From a checkpoint of a small transformer trained on Wikipedia.
Architecture: rotary positions, no biases in attention or MLP.
Each number is 500 + 25 x the weight over its row's rms, rounded and kept within 0 to 999. Layers, rows and columns count from 0. Numbers have three digits each. The size before them is the row's rms in percent of the matrix's.

# q: layer 5 attention query, 192x192, rms 0.0636, rows 135-171, columns 0-95
# k: layer 5 attention key, 192x192, rms 0.0674, rows 135-171, columns 0-95
# v: layer 5 attention value, 192x192, rms 0.12, rows 128-159, columns 0-95
# o: layer 5 attention output (transposed), 192x192, rms 0.0979, rows 128-159, columns 0-95
q135 109:497494525541537496502497477526460542486484498482536511476493502489519487516504508489515482487493510519492488504494471562469502520511484495502501507495456552481542496481517504507493506485450456512504502493528498502564504521458459534477572460515499496501488506548508471547514474500526470516
k135 108:493529479510519514482485526502503511533475488515512471481454518456508475503508493475472478455483565503495487547492502503498518508511504500487492495462492525514502459482478507455473499529482561488475507522533512492468482480474483495507476480478518506485506515495500504467461513524503500512
q136 109:493512516510513564502520491515515484507524490517497547492511485492521514451440510540481507532483501528503549489505485477513479497523514523510527508503519521453472483529514490521474515496488505462525468523480482489506511540534461495472497545487482545495537495507501487505453508525508436448
k136 113:501532487486472503522512466518482503524456495464489493501507518486469552492496478501503528508498543481500497490514521525473468532479482462513474461467497497476460537477477497503528487547504540527507547465516512483484502430543502462533507451511478483495474518503539481490503486522513491544
q137 110:514474499506474516459513538515535512510505502501513511519501467455484520496531500498477492505518475530492484512498518509479465510517496519505545511473476494505553461479547480479499472516508507501482525532476479517458516453500508478499485485517513517515462541560511507507522521574507498495
k137 108:511514485451523534509499468496557501544510507513488538494501497526479539488497467474496508507488514514526511502504479468534476487502443491475531547470530541436523526453477443511510544480508512534508492480497481488446483508491519538489517478529483498462499480465511492539538456491489545452
q138 102:508523518532520517482516503493511494463509494482479515487497482517481580519498470524527495506505495492525485498490524463519506475501514514481502510472503491534530483498493504497490499468515525448485500463469535541521487488501500488475460485479518504489482462502531503495503518513481487452
k138 104:500488503503500488497506509527489514469504526493529514497497537492480515534477532489496527511501508474497500515484501512512474466487507488519492543482483494553501483531457473545563513489521468526471518467503467475496522503479529503525487493491458516479511445465513488465548543502502487491
q139 111:516540453493482515509466456516505513503514493524503498496550560496543516499515458496501537514479516508520503557495540531487478505489481541513471479517458505493511504474470506500461475526501476489518529505495505504510500479477491475507510515507471474486529485532510542508536486508491492482
k139 113:473553511495506483476486522485473438530518483497511531444459477503454532476497497523505497483452493542526518504521476526490529487512483521516488475511523479526538492491528439475504488452490511518499512486481494527540482495503525526479504488482566482476528453493483518531484506477515506469
q140 106:527497494503488480465519500500528516497524451505555452517462491551502497515493487505522463476518515494440476478501552474507520472484479509486471516481526509494496487505527539516491514497526554492516549485480503504506489603483526482485487549473500511501530511486486516547461483486493530483
k140 103:491513473510480534540531479514516533492518495492490513551491469517492517484497521486467550471516483492488503449469514526457473509513501509495486508516513498529548520502465489457475512495473482524507485446501477503519511467507517536510491509542502498514518511530506499435476499525525474502
q141 108:517473447531486533515482495458529502465431481515488493504532483521496508548506487459454503495502492494488514504518481529485512534520486477465477497538515523484516457503492495486489463506510467495549522531536515484475508454446525546508487542517540517473554484517510473514520468501492505539
k141 099:476503524469460467538492475516485523513522518499491506522490508494497533489502487454506439472500491512507526541504541463525479492537495536501518504496498515517498530520538540509533526490438504524501489529512481524521509486511487473474474500514518500510540475498467522537475490466496497535
q142 114:511524527475513515521509505506494447471502518486500499501496534497494508517531465541490478501559526481511512479500540559473490520494497496521488471516519488508503488509511484492502498504505517491457522481503477500480493466504529470517506510482484504510507519542461514499540477531444558509
k142 108:467451481508514502519495552471499486501499515533512494481503486531463518482504516473515522492475486482451477525443502530509477518516493495516464508477491487545458493468481529481505509507519473505477497516450550536498478506464498526508469518484553497469506560490458542511509500553513499476
q143 110:559476523535503447527482488476512471528500537465509518484487520491487511479464508527529508518508520535491474513506534509527565545460470491509483473517523490520516508536484505516514502522535437503505521466501519485492508501510466481493513463496511500491491509517484517491509516480472524484
k143 102:478513450484519488479512502483487541484474485471438538462460534539442549519458521441505470498481511524492505554499497484478488482477495496507506526502504461488477495486442533502498509500475443522488502509505491501527479523451488528516504486453494527477507456473489509480491496465524467480
q144 102:525510468481450525481481515507494482506519524496507519500483511512502535486508524472514476466521515490534499518474496506503500502486497530517503474458481513475544508513494541492508484562484467485523534506495504501499494486543524476564538539474526491514529487518498528552524492504491479475
k144 106:529511515536510484473538528510503469470451586513496488514497473497510488486498516440552485477521480476507465477497530490475449487533489478513503493487498482520515487536481463493518475499500503475497457436469503490484532493477467530493495500508502510491523499519545492500480509501488521514
q145 095:501533497536511499485513483444483499504522538504524504496532496495524522500572490479520484529519501507531476494501495483527524549508447525493465462514498542497477473481509525519526491511519489543495490499511480477465456487515530431523518482568525526481506475486498475491506531530516560489
k145 083:462508470493491486488448502524510500519522517549492535524498481506497459477517492451504505518505471519536495481496503457492463463527514508504571549515517575546515473485467508518519465500520501498531507516441487504476475516499480496495522499485472484522476537498462467495488489518481446532
q146 092:529517473489498518487541543476531497498462463486513515462512530523528507495516532512493534506415499537531492533475492479516498505549484457469509520490505475521444539500542466491506528494505472539473475487524483505517478485502503451488474501534513516470536501502516465521499521482501492475
k146 082:556509502487533479508482499503460505450476508518536468440469477515489521494500489547507527489516502456504527518480522478504535476513487484525493511499531505460479474503508474550490511469516488487528475495502495431487552472471492535506522532518505497547457536492508503526477511490506489489
q147 108:519490509474482467518505531520486483511476538550542499510508505510516525486495517485499491553481492505471488512480515513536480538479484542497469473466482502545496495512498510508466480531506470493547547449488458495515517487467509491511501557550491512514492489496455507524530519463499499516
k147 109:488510506437454499499536491501538549531501514489506485528519518493513536508504480481492560514461489504479499468479523493477495476473541474489502493494501466516476486483485524488494517528501493513522509525500483505499503497484480451517496509516461486509544479539480516458526493500527472499
q148 097:460503469463496512496467494491530448510505497510468481510530512509515473490513502513477526462508476471538507505501519492542492482522519453503470501486509547498509472494470496500516495536511494439525544505482487532514483430518527508514510553510494551489526518498501495466497531486515494499
k148 099:485537462494527514496514522512510515510495510486548518496484479539462429537525532520496473509516491535478506448488485535471525467472482555518508527498534511551503466496512471505502484493494504468465500513467507462477499470506475526487520517531520498496508461505518496550515465528474541492
q149 114:443494467477477505506493495495499568519492523486517479530530514513523462450462530481483514501464503515480467440456502484565479479485515486486544471489452523499485480497519490487526520523493544484534520515487526505479506516494536521483504515533469452502530541541485531491521506560495497476
k149 114:512484553456486529492508445507509488492489505514551487502487513481529502517515461510482526516480501492486483486490505523521469525455473519515529491527474521514526544467455526488483504516520502514492517501535449511463543489506487492516479508496513492533513469509493487485504510459506464541
q150 109:518503504480512499512485473518506525513469543519481460478495492463499528503505544497534519540494485485501497496506526516520481501474458562521479457477480519512451480494496521495452483524526491493525516498500476498527475539542553480493479528501482549504512487481453468459527491499554481526
k150 089:497505523499530484528516474525494471471546477532495505506507526527520490470516503515471451495512498488514505504519499491515492505464504519496486504521501545468517451493537498512481481482462544493492498555516488466491459517515511496532514563465486553498504509467496528481487513504532523529
q151 114:500495519468506472515499566519494448513516527504508507493532485537468458544536531504518487481514478510455494508512506525507518509473526507506465508544466461515472530508497514562505483557475502471453501540483536491529528509496575533493490507499501529488536465494458489478516493504462470522
k151 100:489524515508460508494509513462503492413474482506490481512515484497505500521482496484500522552546516497518506525509466493520494478481538493495503556532484460483537524537445518483517482514513467438476489491503529465537528542511457465524526499480476468480493506498503512549498470487516491485
q152 110:490465468483464488477492442474498541505499528522517499505532482511518506536477479440502513508499492503538507510500499500479454477532509513530492437451481541515485465473500502503489498514501524488472506460505516478499480522533501525582490510501547521515521504498493503500470484464498505517
k152 106:531457488550521504483480505513512508505488494519526505537497513450531482515506526519484513509533484504471531484557507499528489477520495465492445532554502462533560542544540446483488506529506495545514482506482473500521506499488514480463472500483492472504528528463496498515501495501524523496
q153 112:437435529500479520529448494526533520528495537517516494496501520505511498501507520468450507492478484517500474463490536515517426496508522495471479473482539504548494490526520472516483480513520464464548559475512472517516508482436493479483492482496497512534497494492472552506462437484474471525
k153 110:534529485507502493513489500508521508488528501451477512544491494521477490504506502497497507469529456530533471477493446488486524484516542446487487493497462530487493519467490453544535523482472480531497487545451503590510505470509532492499484478546468515480520491502511479537480492513437521485
q154 107:501486491517523507498513485542468479487508471487476534498513446493497506466507478521479563515492514504552498496493539531470512491499528495490472502475493538528500502521503535552468466489451502526482536529478477500490514469503467486503477463526496509477479509504501527557487493494496508547
k154 102:449500476521535481512466491502470488547523552504538521518464472456504485505458491453539487490519509510523491565498527516512497535529538483497537515501492527484488519508486481516518456491488472453511486462489505498453549453516485509530465511500494478505427537542495452459516546465492509505
q155 105:459511504501507495519513498452526523514495504491476497493464507490503518555467522492471526522448477488489488533516475475506493486504523510522535512480515534498537469511516539535514483479540488525518487525512528456482498507474497480502494483470540488474500527477475472492487557572480489501
k155 101:555466527521519465477508495504482497534515497483460515487568509521492509459497501504463498477508521467488530454520496455490474531519517524529487501544505535504478447490491516491492504487518564570507465493524521511518494516492492476475481510530478471476530447490533458487504520525514468472
q156 111:539499479468506502536477486525494524527505482513487527483489532520525491518515510507492534498502484480525490492514468491530481468481493476501542476493502518483559504517453492542514516533484488503502527541485521518444497519498473547506474506473477501490477497564514511507482480514496447499
k156 104:472506535562505495501499509476493468526470485544472504521484478510488456521536472507500528498488487510479441514481495472494481503468482538478459463473505517460501515539517480494493501498498503490505495458539486550485485473467497484523515493497477489520511463497493501556558537469500508486
q157 107:507488502489489535478530520504473492520500497472495494522504553519496548471518532464504459492493510516497486439522475487495503518539466519521511506477508533473526512535503532515487506506494478524475467519511505550532486500504487502538551493518500514500528497510486515497490495504511519497
k157 101:481532532474500480462475512516527498473468483527495486454472456509479493492506518497510490457530486507562484519485516469478510541505518498501470523495470517517495552504504527500476486495480499490465496552499509469546477491506489495496507471483490482495524487516510542508524510483480471480
q158 106:518485499518489491439546493525507445517590463509507516488500504539508508518522519552456537496478499479506510502513478502539487458490536572492491491520484530488468495517509523498529506496526458511508497512510517483503497475489488482530511516515523490548494458531501520482466451453495490500
k158 103:482527525516450550492539513570478509511473476513447498530546486522514506522471510479524489516503509475478539504513467510511531507500481475509449470522461474481498501469470454556503492516523504472434522517516513512487504526484498507485518485482512504490516508485481473491523488495485486492
q159 105:510482540466505551466488512526580505464552468459506545480506527491485523480488473477522485517493539493510495504522488485469554461523457508494525541481531468508525518507511517500544469507475534544549520448516546485488473481497493534495538524485523476502506489513516530510543492523489497523
k159 096:480519483504530582465518530530477543494545524520509490482513515498529511493544471478491490529519484504489496529487513466458517490476504499478520535514467512531507510508507503506515533490507507476475494552543515494517474507480521490482529467525493497503479466506475487467527476539523515512
v128 076:473476478461489476458490526506525512487505514471509492497516514534558540504503542521503494483516461476497521506491532520492451508554497578489498506511498465522489452529475530476525490471494463480489502490527509462486549536502493498512451529516502493542528502538529487516490507467506524497
o128 072:455526426530493456478474529514515515460511517523492484546506488532505492505481483447512499501517523532503461518509540517530488504466489501478493462532479475503435500527481511496479500514460498486499486485498501526505544477517463508465523521515524494496565473560525496505530499483536502491
v129 072:528488540449527497476497512478469522515478524507496544547487503508498484450496495521519518512511466489512499514458528477507531534506506489504535526502505514509551472462505518521449487510512523524496550544454450531501541514548491490505492494468486524487459499461519473504510481501560533506
o129 069:475490476511507473537447470500494531459492533513469521472527501479470498457525514491473462464531500483495526482532491472540506553480518481528467484490497536478524492527520536537519484533494483471539501492512480510520500457478546496506488500518503519517481470535485451516503486507484477498
v130 068:507540503537478459499482503513450496500492479493489543529526499503498495437505490537498459515487529516491512508527508494513516515522535528482486502497532482507507505481508526460510482483501529462528477490502517475456524492479497500504559547517525524529477472507532512533544429522488528494
o130 073:525520526481497512518536483483511499510470533487525522473490533476502533479505476529506523495498482488485509501488545526489478538522467548507490491488499475463521531463506475503528512504502496469527498493480515499524471489411491490511457509510470498531515496541513477462466527474474502485
v131 070:512467488497495519440538469456514500502512442500481499483537496485440522495476476515501519450464543509473513494494481499483493512506514494484516488469484517491478490487488483462524506481493491479548497496525471508495538522452532465459466471494492501480504488453494483497483539489492535496
o131 072:472540524512496506494501503500473481463518440465470482543547494491505523514471496497470494486514469513464508501525491499498498459492506487509516511494435514473453487512483483488522462484562497516457496490542449462473503502484490518478465474483539515514516539510498468497490442500486492493
v132 071:493499508498474503529491523571492528527491497483533500519525514551513478526512491495491537508480489465480530501497486500479496459473470496482515443489531487526494517487487494475523525522502495460487511495478463518508501513494525544499463484501526512500485515487483478507491515477498507514
o132 070:515484543498505506541458563497499495479505543488495535515464529518483456490551488530536501521585545523515463516488487483483479464522532493476510471497502539518493474531450532505525491525469494504481494512506485485499529528499490485517525520453511514494481463528525479459482506519510467516
v133 075:481503490530470459564494490471516458525534525474529470506484510553497507482498517490449508496471494514484497485518513508486506459501468533503495503483503512484471506472476521439524529474535477480460532498520515546500503502529464490475492531518529474442495499486490512504520473510529451504
o133 073:514507457504482521503512507476447454477516542560483516502515500497545522526468504485541532488525509458490493487475494460493506503503488519433496513489443488486514502515482519497502502530513478500553478516531521509480446507545511492487522485424483506510500466467557519465487478474537492513
v134 078:541476501552476483516509466473475481521472458500532523492492494536502502468490495520462485529517494474487535492499464502516486489509517491463495522440450500520493542483493540449520504476484511469482550499535551508503435519492482486443509499505505468479480523497520507503495506459490474536
o134 073:509543526483536554491470488537528492507459502478502485500475480506520494478484521497483499461535484472493509484523509493470537502511493493491562510472479494484462477504492522491462510485452509530490515448500507556526497514513448519473487481487496525479509527465473519520485485511518467490
v135 076:474478504506546473460547495460521471478507524456516460482487544533467479490506536497512506500491513549528517465504510490466461476487515516511520466519478503531509469507516486503520504477481549504480470475478512517518456467489483482483537507499476512516479511491523461494538463495467502534
o135 072:504486491482511490504503529506518438518487528499486473509505478508491455531475454505510501519510490527534510510485497491532498531463510471475509480480461513485446453481472467502503480457461508522489510524532541528490482509537496515491516473495468457533514510504507456511526502497519493523
v136 076:506522475514515487503502527517487523501508481496502517496507443502480497469487519515534504503484477518490478446442499508516487473466489463514436515483462529542497479516447518502482489531485502493525450486517532470435485499533455484523499476477501495542495494460511547495484540514507548471
o136 075:516512452519492538502563441513508511483500498459509501500505518479495497489482522501506494505460504497521531518479472464506512505515523473477479511494532473492525520456530553486490479498493480504489508509474477431553504502503490503485489503460512474493474485542525516501497503518541501523
v137 074:518501499528490495515472510499529525456489533467477520502482477528460503477515463518507527517528503497509496529476528526527539549522504487497479464481513470499526538519502536492479469500457504502517510471468505505502487535512468461545535481519450512491493525530480490537529533512516518441
o137 070:510495487489527494518549489480519490506476482511498528534469498497501510484460487490531498459479512530522475493510537512496486490557492507514552485496537486501538469460543492516488477481511526529480512505524542551487537489504512464527462504493467507500515516479498471509524507479480497505
v138 076:508547486497504492524507500483454538487493454434486556518427467487481532491477512470522532469498496525524515532495514502458470533504524476493513517513503553469464552512485488491531508510483479519446480519480497532490545500525494504549500487461504518486500513524502520493508505515470505477
o138 074:500535495525459521508550459507490496477534496477544482510521457501507536508434486481527478500490503489488483527493497482497510493545479499473508485486499555480539502503493479529462514503514458498514488486510479489491513502498510527508503495478524499497524493473497488523529484551430516517
v139 073:456498544497495493543483487487523510503510449554474484511521513528494487501498520500474495515549494495460489527529481487482474519505492487499464483518521490511524544493495558475491466500441497523487492545489484494513480517504515496500455537471530538545504518492452498519492500475489494508
o139 072:474496496499503520483491519547507510498527496495530488476499499540576492489523498523515494529447445509451507460525508483534492479468506521512486492495478487483501517467509502528515493507471497476516502520500488503521479521505509469485472471499474476489523484474508599533517481524544483489
v140 071:517543522496470502498527526519514504514476507494527500497509504549483526481490581511498497487476501529511451466469455466487542490462490482510524511520495490476505547484486552527535467485527496485463489466482475493490533473532503511476497475530526530471495523453477497532512478504501505512
o140 068:546458494483506511548512490475456472501487485536510529482453523476488526504513494448528475463490484511532557518490478517498508539527467516480499506460480521527534536494520471484488490495520516486517532493543495478506495492480501498490482478522498519461495512487527486526526494483527479485
v141 077:488549451500514522509506521479505522518443505540486556533525479480480536516483507483504444512517519489487533505527541515510504485517531493550514471486466462474509469463498534523466496500517532461483496510516504503532501507504501554518559482503492503464496526524483544448458538502534500525
o141 072:496519522482540534525548450541481475488488507521452502507503491532500483477518533475504488460499517474451503501529530498469487488514472472470510533460497505513528547512500488498505540493511497465477534496484463473512528523530506512514511504515506496505453521469508499501511505525481523527
v142 075:496496501483494443495504524491536524491503539463512481490466460449497475470539456481552476522505519506456479543457479476516491489516501467479482518495543466485505561509530449457513480499522489498487482468484488493547520499493517470508491454559515459511506477507496455477509495480510487527
o142 075:489501513485476523501538523485520534494508570498525539488505541506485516507499484500541534558482497493505482504534515453486528521479443476476506505516491501486486509499520468485513523505528547508456505498536470504479522486540476510508514488506493475482535461505504543496540476518532520489
v143 074:501538503499454474452519480451515512530495516519510507527522509546492513482516519485528531466493529521515521499537480506494475490513552506501496446504521524502506502495506525536477506514493435531485548499490567482559452485525517528535502523465502498517513470508491477526504501505488551482
o143 069:481460501532501470487506524510541543479497552533499497490499464502533503554509485503469448487459493473495509494502517529528520476480503512495516478454533489517502492493499527479489515471516483540485506485493518539486476469516484468525481541514478500547488509473496465488518514511477506493
v144 071:483522491495490505484514508515464535518520485498498492512478452463474491474506488505462525493503467508550496506530522490494534478508467518472481518537454496503469487498518478486496512517546485476494528477487484480514513501484479519476550542495489524462553471487514492521535487514496509501
o144 073:504499456491460528521547475510488514492514542481483464483507519488462523550486525469492504450481519534549506520498531494485502520497489503484497504504530514493521533440462509452506485497505528539503477536483493542473462531472512522476506509479507502476543512483526516510463509475488497480
v145 072:509503469481504470467497493466526488508475529481531509464526532449496539483493531548480505522511502505457485513485541444476546538518492531518511500520528506466500503507525487514500502515475484456485558498458494483477464509527461475521441502486524500490499510493496514502456540482521514437
o145 071:486533463500489512510550481479522512516471504519509499497507505483497538521515510504482538490512505493444483449508492477530515532496533520487522487543513480443501519507527509494521494509501525477500513461520550512480490465535470502481476474534501481468507470530528506513509526538455497511
v146 074:550461493491432495503552514525507465518496496487488513524501519507484485512530532548506474521519498512510523514515546489496535502454485551531505521508439475460458479460534512469561481489505522519540520482505491466504489495481500479511474478484492446509476514491481476506478523477468565480
o146 072:523547508497471531473477534506518533508528487462501545495479520466505546478463504469510493483540512502502493443505543481492463471525520514459510499487502485483472537514531492511479494483517474540529492527492487505518468486497479479474477508521544510509503486486529491470478477476500434508
v147 072:453544450487513500486503500467516549487483487444505454443488485520536518486476529524482502468484493495502481544525458511473481500486522494506513522529494442507484500529484517536524503462506515526498452506523507504508517511497524489484534525525549496534499540507478533492508564473474540463
o147 072:456509499437489538471489555497457473523492465505482512511546472494548540500486488510521503558477498515516498484483503501504516494524483463461497533519477493535474467525505491496527477519486491496495489519501508517475479530447484477541456507519470429491490519496518499512537505528510529514
v148 072:510490530511468483541519541465473498498480526512541499465590480534490487552461486479497481509496509493475465512524511519561510531442485485488512466570497515482495506473481486538505544504493499490534508490491529495487481516505492497484520513483491506495493554498503487456506484524518509535
o148 073:519453492521519519474514567515479510464500476533485528538502479492488520491528554466500506497496510469498453510466478469466467529510456508481463497517477473512536536516508502492484507501479528518507541482465470494467471507474543478474528472493494469546464501470461505522483483516497452536
v149 074:498478509522530478538504479496539462547496503485502486501487475443553465477519545562463485481509484520511534508523473489534510479490515489488518491478493515540505538539507476502474492472486534507522525509492498476481477505506493473546483520497495507478457520526503485428497505540490547463
o149 071:503499486477492546518448505519503502523494513487515515508550492497503507539534524489455513509481493509536493504506481487491488518585492490550538504490478542509530504530468487488504493493504452531504526471487518534491483479531488444495486518519479498470523503522447519499499529518464464476
v150 073:476490530540521504488511479478485539525511481489505498467504482506507497505489500494471485504495505534444529492480516522494480501491558445485502476499509518526497496482523496495456571470472502456482500502498466511553510481500460520516533466460498500512451540506533494529469500468471510475
o150 073:537478505502512516495523480499539520480503540506528444509452499482524448526470501493494541503505505491536507521514520497472495498562472544518542521474488518463470521486498465532512521489508495518447523499487516467475506510469529509497457466501475479513473525485478483484487536529468538503
v151 077:492460496520499523473488520508464502454543485512487461460479518517502481468533557515500481500483497523483478532562519503526480530494506531495441523495534501505515512487507482516473472513504486515523498529473477484492534451512474505527501467499531515492481529515518490495435533507489518506
o151 075:549501494496485555513481513488500490508510488524497501510530493519469515485475437561472490497531542502516488480531499496503503529467528470482523516538487484533499477495515470524470510488536455558546511467450516469502515523476528495530498517507495473481494480512494482511504531507527509465
v152 075:505485491493487488508513516489494456502509494459546486497503532487490477545529475523466510487508531517511484491508525486506480532492499492468501450497501504491504493478476543469522496506519514503492512482493460488428443538507512509468462511495547510521501471530553518533507497491454461493
o152 075:496506499525494519480469481461506551513492486475512440549478532493498470520503501476529511509501508497460513469474545507479549487513528513468487465542487509514475483471534477528530474502452543504505507502467512462475475493510512481495506516509492515498516459494495482490469467473493446515
v153 078:526497514502485498503498516513490501534523496465468539487551504481530478528523482512497485504469490496453492459506503520478491512499499522520455475527509488492508479482513495439471527495482548487465467496507452516510471518488468477505484522504490496516521479474490506500504514491534486494
o153 076:528569504508510469443525512514540522516508463498512480549517538484467451545520514536519495501548506582473497494529499456519499504459452518501503501506508507489480490473521521494523552496461525479483550498522484507512527499464493505481511526512494500538495508463489506497509527531523450530
v154 074:468551493444513492503505504484486493507508482479488553501482508529491539462492450519525500508497472477503466492473501493498515512469515472555444560476561511496522514520553473481493534495488539492508503519502494511469504479524558518491486450455498441515533526471552466472466495522492554529
o154 072:464548553481520442518475400508479470485496513495523505515473488537491507486481510498470513503499474480527498501509486488496431501478528500511499455466508549466516502501530493510505532469517501508500477493501489453520488497502488522482491504518528427542495508495491508500473445519509517502
v155 072:502508502490480487506489480535493436491494495514519506524487528527480517408477505506523506543480481494483480427505514513521525535480520518502516483502469510530474480497522487495480516493502457487481501462469528501535479492525528501487508490554522524530447466512487519475526548530466505554
o155 069:513494499504468511514459492488474491496476506484476487509457510481506556501461494513489539460530496484475495514483563589551468472505495513541493507446489510494488516489496512536510511479510517489471484536493508515495440465509529476490467492497465449496513483493486499486513531467507499516
v156 073:474491483484531494466480493478477502500490487505485504451470469470503472506538518500488503509518507483523516508510464515487483490559478513501489458502494492461508501427523493456493494481471508554475510474463514505479493478495503567492491526483485461520512477504506508492474456467521550520
o156 075:521498486486473489526447438505525548459500501468483476521490485524491487499525509480489502536552471509469507493498508484489483523449527477492492513475518487496456517479480465489499485468486533510494453490499517538506533494505508521498502486504510473496490511502525496497468458467477497449
v157 073:523484473517515482526487543442505523492501488510473505509497495492488494513490438517478510490484526474507450462498484536488475501488525502499456512538483513514533516493452507483490472493531514512522502498478496518528541477529480499523487513515510470462503493468478490536525471461448507515
o157 072:495478530501502552491582483520530475494519549491499564495508529503477554457516539549552509476528493484512545476523503441480529494475471492523487498507517501447476471503482476528492487431483532444531503496499495488468467537496473506489514492486512528477481522477483463500510518508479485513
v158 073:499503502466546503480499498563504485481510493542531495498517519511535493485478468572532500540524520485528480468506500527473518481539485493518529533476512564508496494524525503481481475517463515511513499513553493497522500497491501507487509520504475529502473475448544520479499497528494486517
o158 072:492538504532509470542459457464506514529489503476463489490460551507516507492482467510517489471478482522532476509480469531502506526494518512530431491517528482522462521502512531446507525503517471509496491504502523523521485500523520529536460528469512514508466483495476478498455547479526512467
v159 074:470482485462478471463515479493467512471513492500477547503518471460499521492487516439534497497484513497520501514477524566530496481468553503532476489478537476490477522500492512500438503462468496449438498497493478484468491495526515481505492523489509484521522513488495485493518509497543544527
o159 072:471551485483537497447507442472472576473510519454534477495496483522496437473506459483531479522494526486498475511507493493486527499488499498502535501490499518503492500515470498513520511469516511491507474491506450487472500494529498470516520476517468472507474492475512509510466482494430530512
q160 093:511502547486498472511492498527539455524546561507531522472476531518515520518512529472523486477498534514508472524481485472497480479513504495531487542491517497498522485494485518547456545516549533514487507531491534542475536494519462531547488516450529484475501520521552503496506487514452516474
k160 095:523498480457482476521544506455499482502481531466544521485515519538514522476466521479498498521480543495485535488503480512522519511509450477506477489486514514505462537490493507510479497491474453522496487459512535557488453543522539493497494496500495470470501493546466467525541522541475459511
q161 102:425523485487541487495515491479487530510532513444486493504508481526515521496515520499447431434537497491528487492493474488487523484524504515487486490518519496480487501496506488491473501449511469514549470507492480527498453504530513487474535572517522516520515483506519498478486479484499502496
k161 091:481518505497508510488525496492468516490492473449503487484490515487496514486463429524533456505504512490534532458495546506512444488496455493543536503478495474534490500492517510489488551482527462505499509473524582495493472504512540493515565492494484475486516468483473487554509475500482505493
q162 104:450533527503476493501517475479499477505525479466488519462474508502505539452516508520454511512512493480500509484501491493493473481523519527520471535529469464492505490512531463460568502465489523509492483486487548454526456491483480478501520500533515470540532469480524514537510495528520555511
k162 106:481492521479527507523473514492463450509482477508480475496525472501498506522544532529489464478534530525462543495505484442513475496499473492513507500501541505497501531487509496449529510464513531515513490497502483487524473523503443524476483564513523495548513505515482498529477492481475473502
q163 071:533507498465482507532491454532478478505488483484499544494461480495491556496518475475451507471562494494503548497513512487513454522537527486529468487510518466481535468543465502483524571473537501520428505497507515506486491538492508508527478488452518506517503495503507494506482490488476511541
k163 097:491512506514527481488514547525486509450554509529492524455536474515555468496500448521530493493490541512524498465512468511471472542554451473507549512507537479499507526479528511482503494494538498496558504470473508473480466475484487505516487486506449510522521501527509497541489498480496510459
q164 082:487511524503492477516523440497478520508523507513479509475526491550536470501481544495519491501514497481464480508474511479499537487508567498509455494496531492527478509450487505494470523531504470493472515529480475490490500483461479512524490544487499480480535504455499506448477469449493507509
k164 103:494481523510488531535507480495518484543473519532512524525517511491505538511495508472548492509443560495490516484483538542500473499496560514503514531462515456485474535528497493476456514514484519510516499511497498509521476484491484504514468481501467530484515460537480460495506533448482483546
q165 109:518498527507479517496508511513465513505506495480531468497506512537459523475502518488501487505527487481499498514531511524516457481546518523507459501512538481505500519486471487483496527489493474501507482485502539465492502509478467477491545515458540469512552531508503495506474492476518527479
k165 100:500528503525526507533465512539558536489508502449470529498508550533503499517512484509481483465517569492487498497476472505525521515482458502491452512518503460478541513477504522539461520480456518493503506501502482460506511463482465498498507482506535513508549514504485529492491505490482466435
q166 118:488527498498538462516524496501528467502505493467469519507444519497486504489496503538462508504481519484516467514533478475486513472512513480511521517497471512529498531512506442503516563454478503542489486514483500515497492457490490502513513549492524468510540508465541535520481486495486496442
k166 100:540480493489492526491500489519470512469493525461489516497476508534543453531486505547514554467481495490482507479502490513526555527557494529490559473516473532532486523508517475502513492498495546512526458516509508510500506523532525504535501460520545478467481519497497463499487483529509512475
q167 121:519497475489500465486524467537521522561517480500528513483532484486466530505546483490502541494524517501533467509565517439516524486558503504510454491495525494440511511472456537499534487523476533492521536456500513460435501483534482510494534510506497517486465479492473514538487473523496549494
k167 118:525502492446512510488502492495538511498480498510494494512539504474529463529525548532543483530498469509513459503516504554534472491495482548479462470487475539487520478483516470517470491516525493547514514509506450486513523495532501482514503483504481511477508511481486463479497470510485452559
q168 123:489507507538531507519517473492498492522456444535489486501497472481496530548520559483473490528545503460500491470498496475474538471513513493473517465460446464519522508521495508485485503522489562479499517506526506490521477495499543503518528480494466487510495454526509487503464519474540515504
k168 108:494456473470476499492490490499520498475536478472484456486437502499483523494471506525452520482539474490503528487503491555478480505463455471523536530568481489499517543478479535507471521485499472487519523488513463483496504495547477465486488493501505537520480492473523480515463484454531486528
q169 113:469492502509502499505502490493531542490502460497486543513521517508491505480511503523512543536520489510476486498545494562558472517512542502509477540500529564515512550506463486512427548462484485490469495502509519459468515485527479507469492516504515518477486517510510450510449556532492509501
k169 113:541509522510490501537529478498535588485507477493467475480473495472479498492522487521495495494524523495492496499531524484439500502508498498493508533522501492486490537483491477560496505448522510515498512518488509464491457535526519516512500474497493462471443498492509493490487561483507484515
q170 111:475525481494507509454478504470487526502462513463520481523512515503509506513477540497530512503461475511497474485532448499457524537528508522511507521532484522496467521448503494543540470474527451483493539503479522492542511515472490517482494539469455464509464534511491459480505489488493486505
k170 118:484529472524518493505499518482505501506558519464485527498481551484484467516510487523497467446546479491531509522500497499517538481551523496491503561498517468503517487531493483549542508488479496522490463520499520460497488481477466486522530498469554496529495531468506507494506481509543484510
q171 112:500482478474504483419468556512501509488476511546489512505531548486513485516546481460460526514474479521518519532514484517522485486523506516535523499503470498481495483532490496484487513521509515521480464523548499519540505521539516462496507526499466495494513476519526480536470454440528473513
k171 107:490441499496487436502449481522524502518493520556491485485534530516516499502506484522499509528506455498468534480521485520508509570500486461485510470476501509515523517480545522506507570519494480515469532509495482519466505489531573499521499521509503471518561528511510487473523513503470534491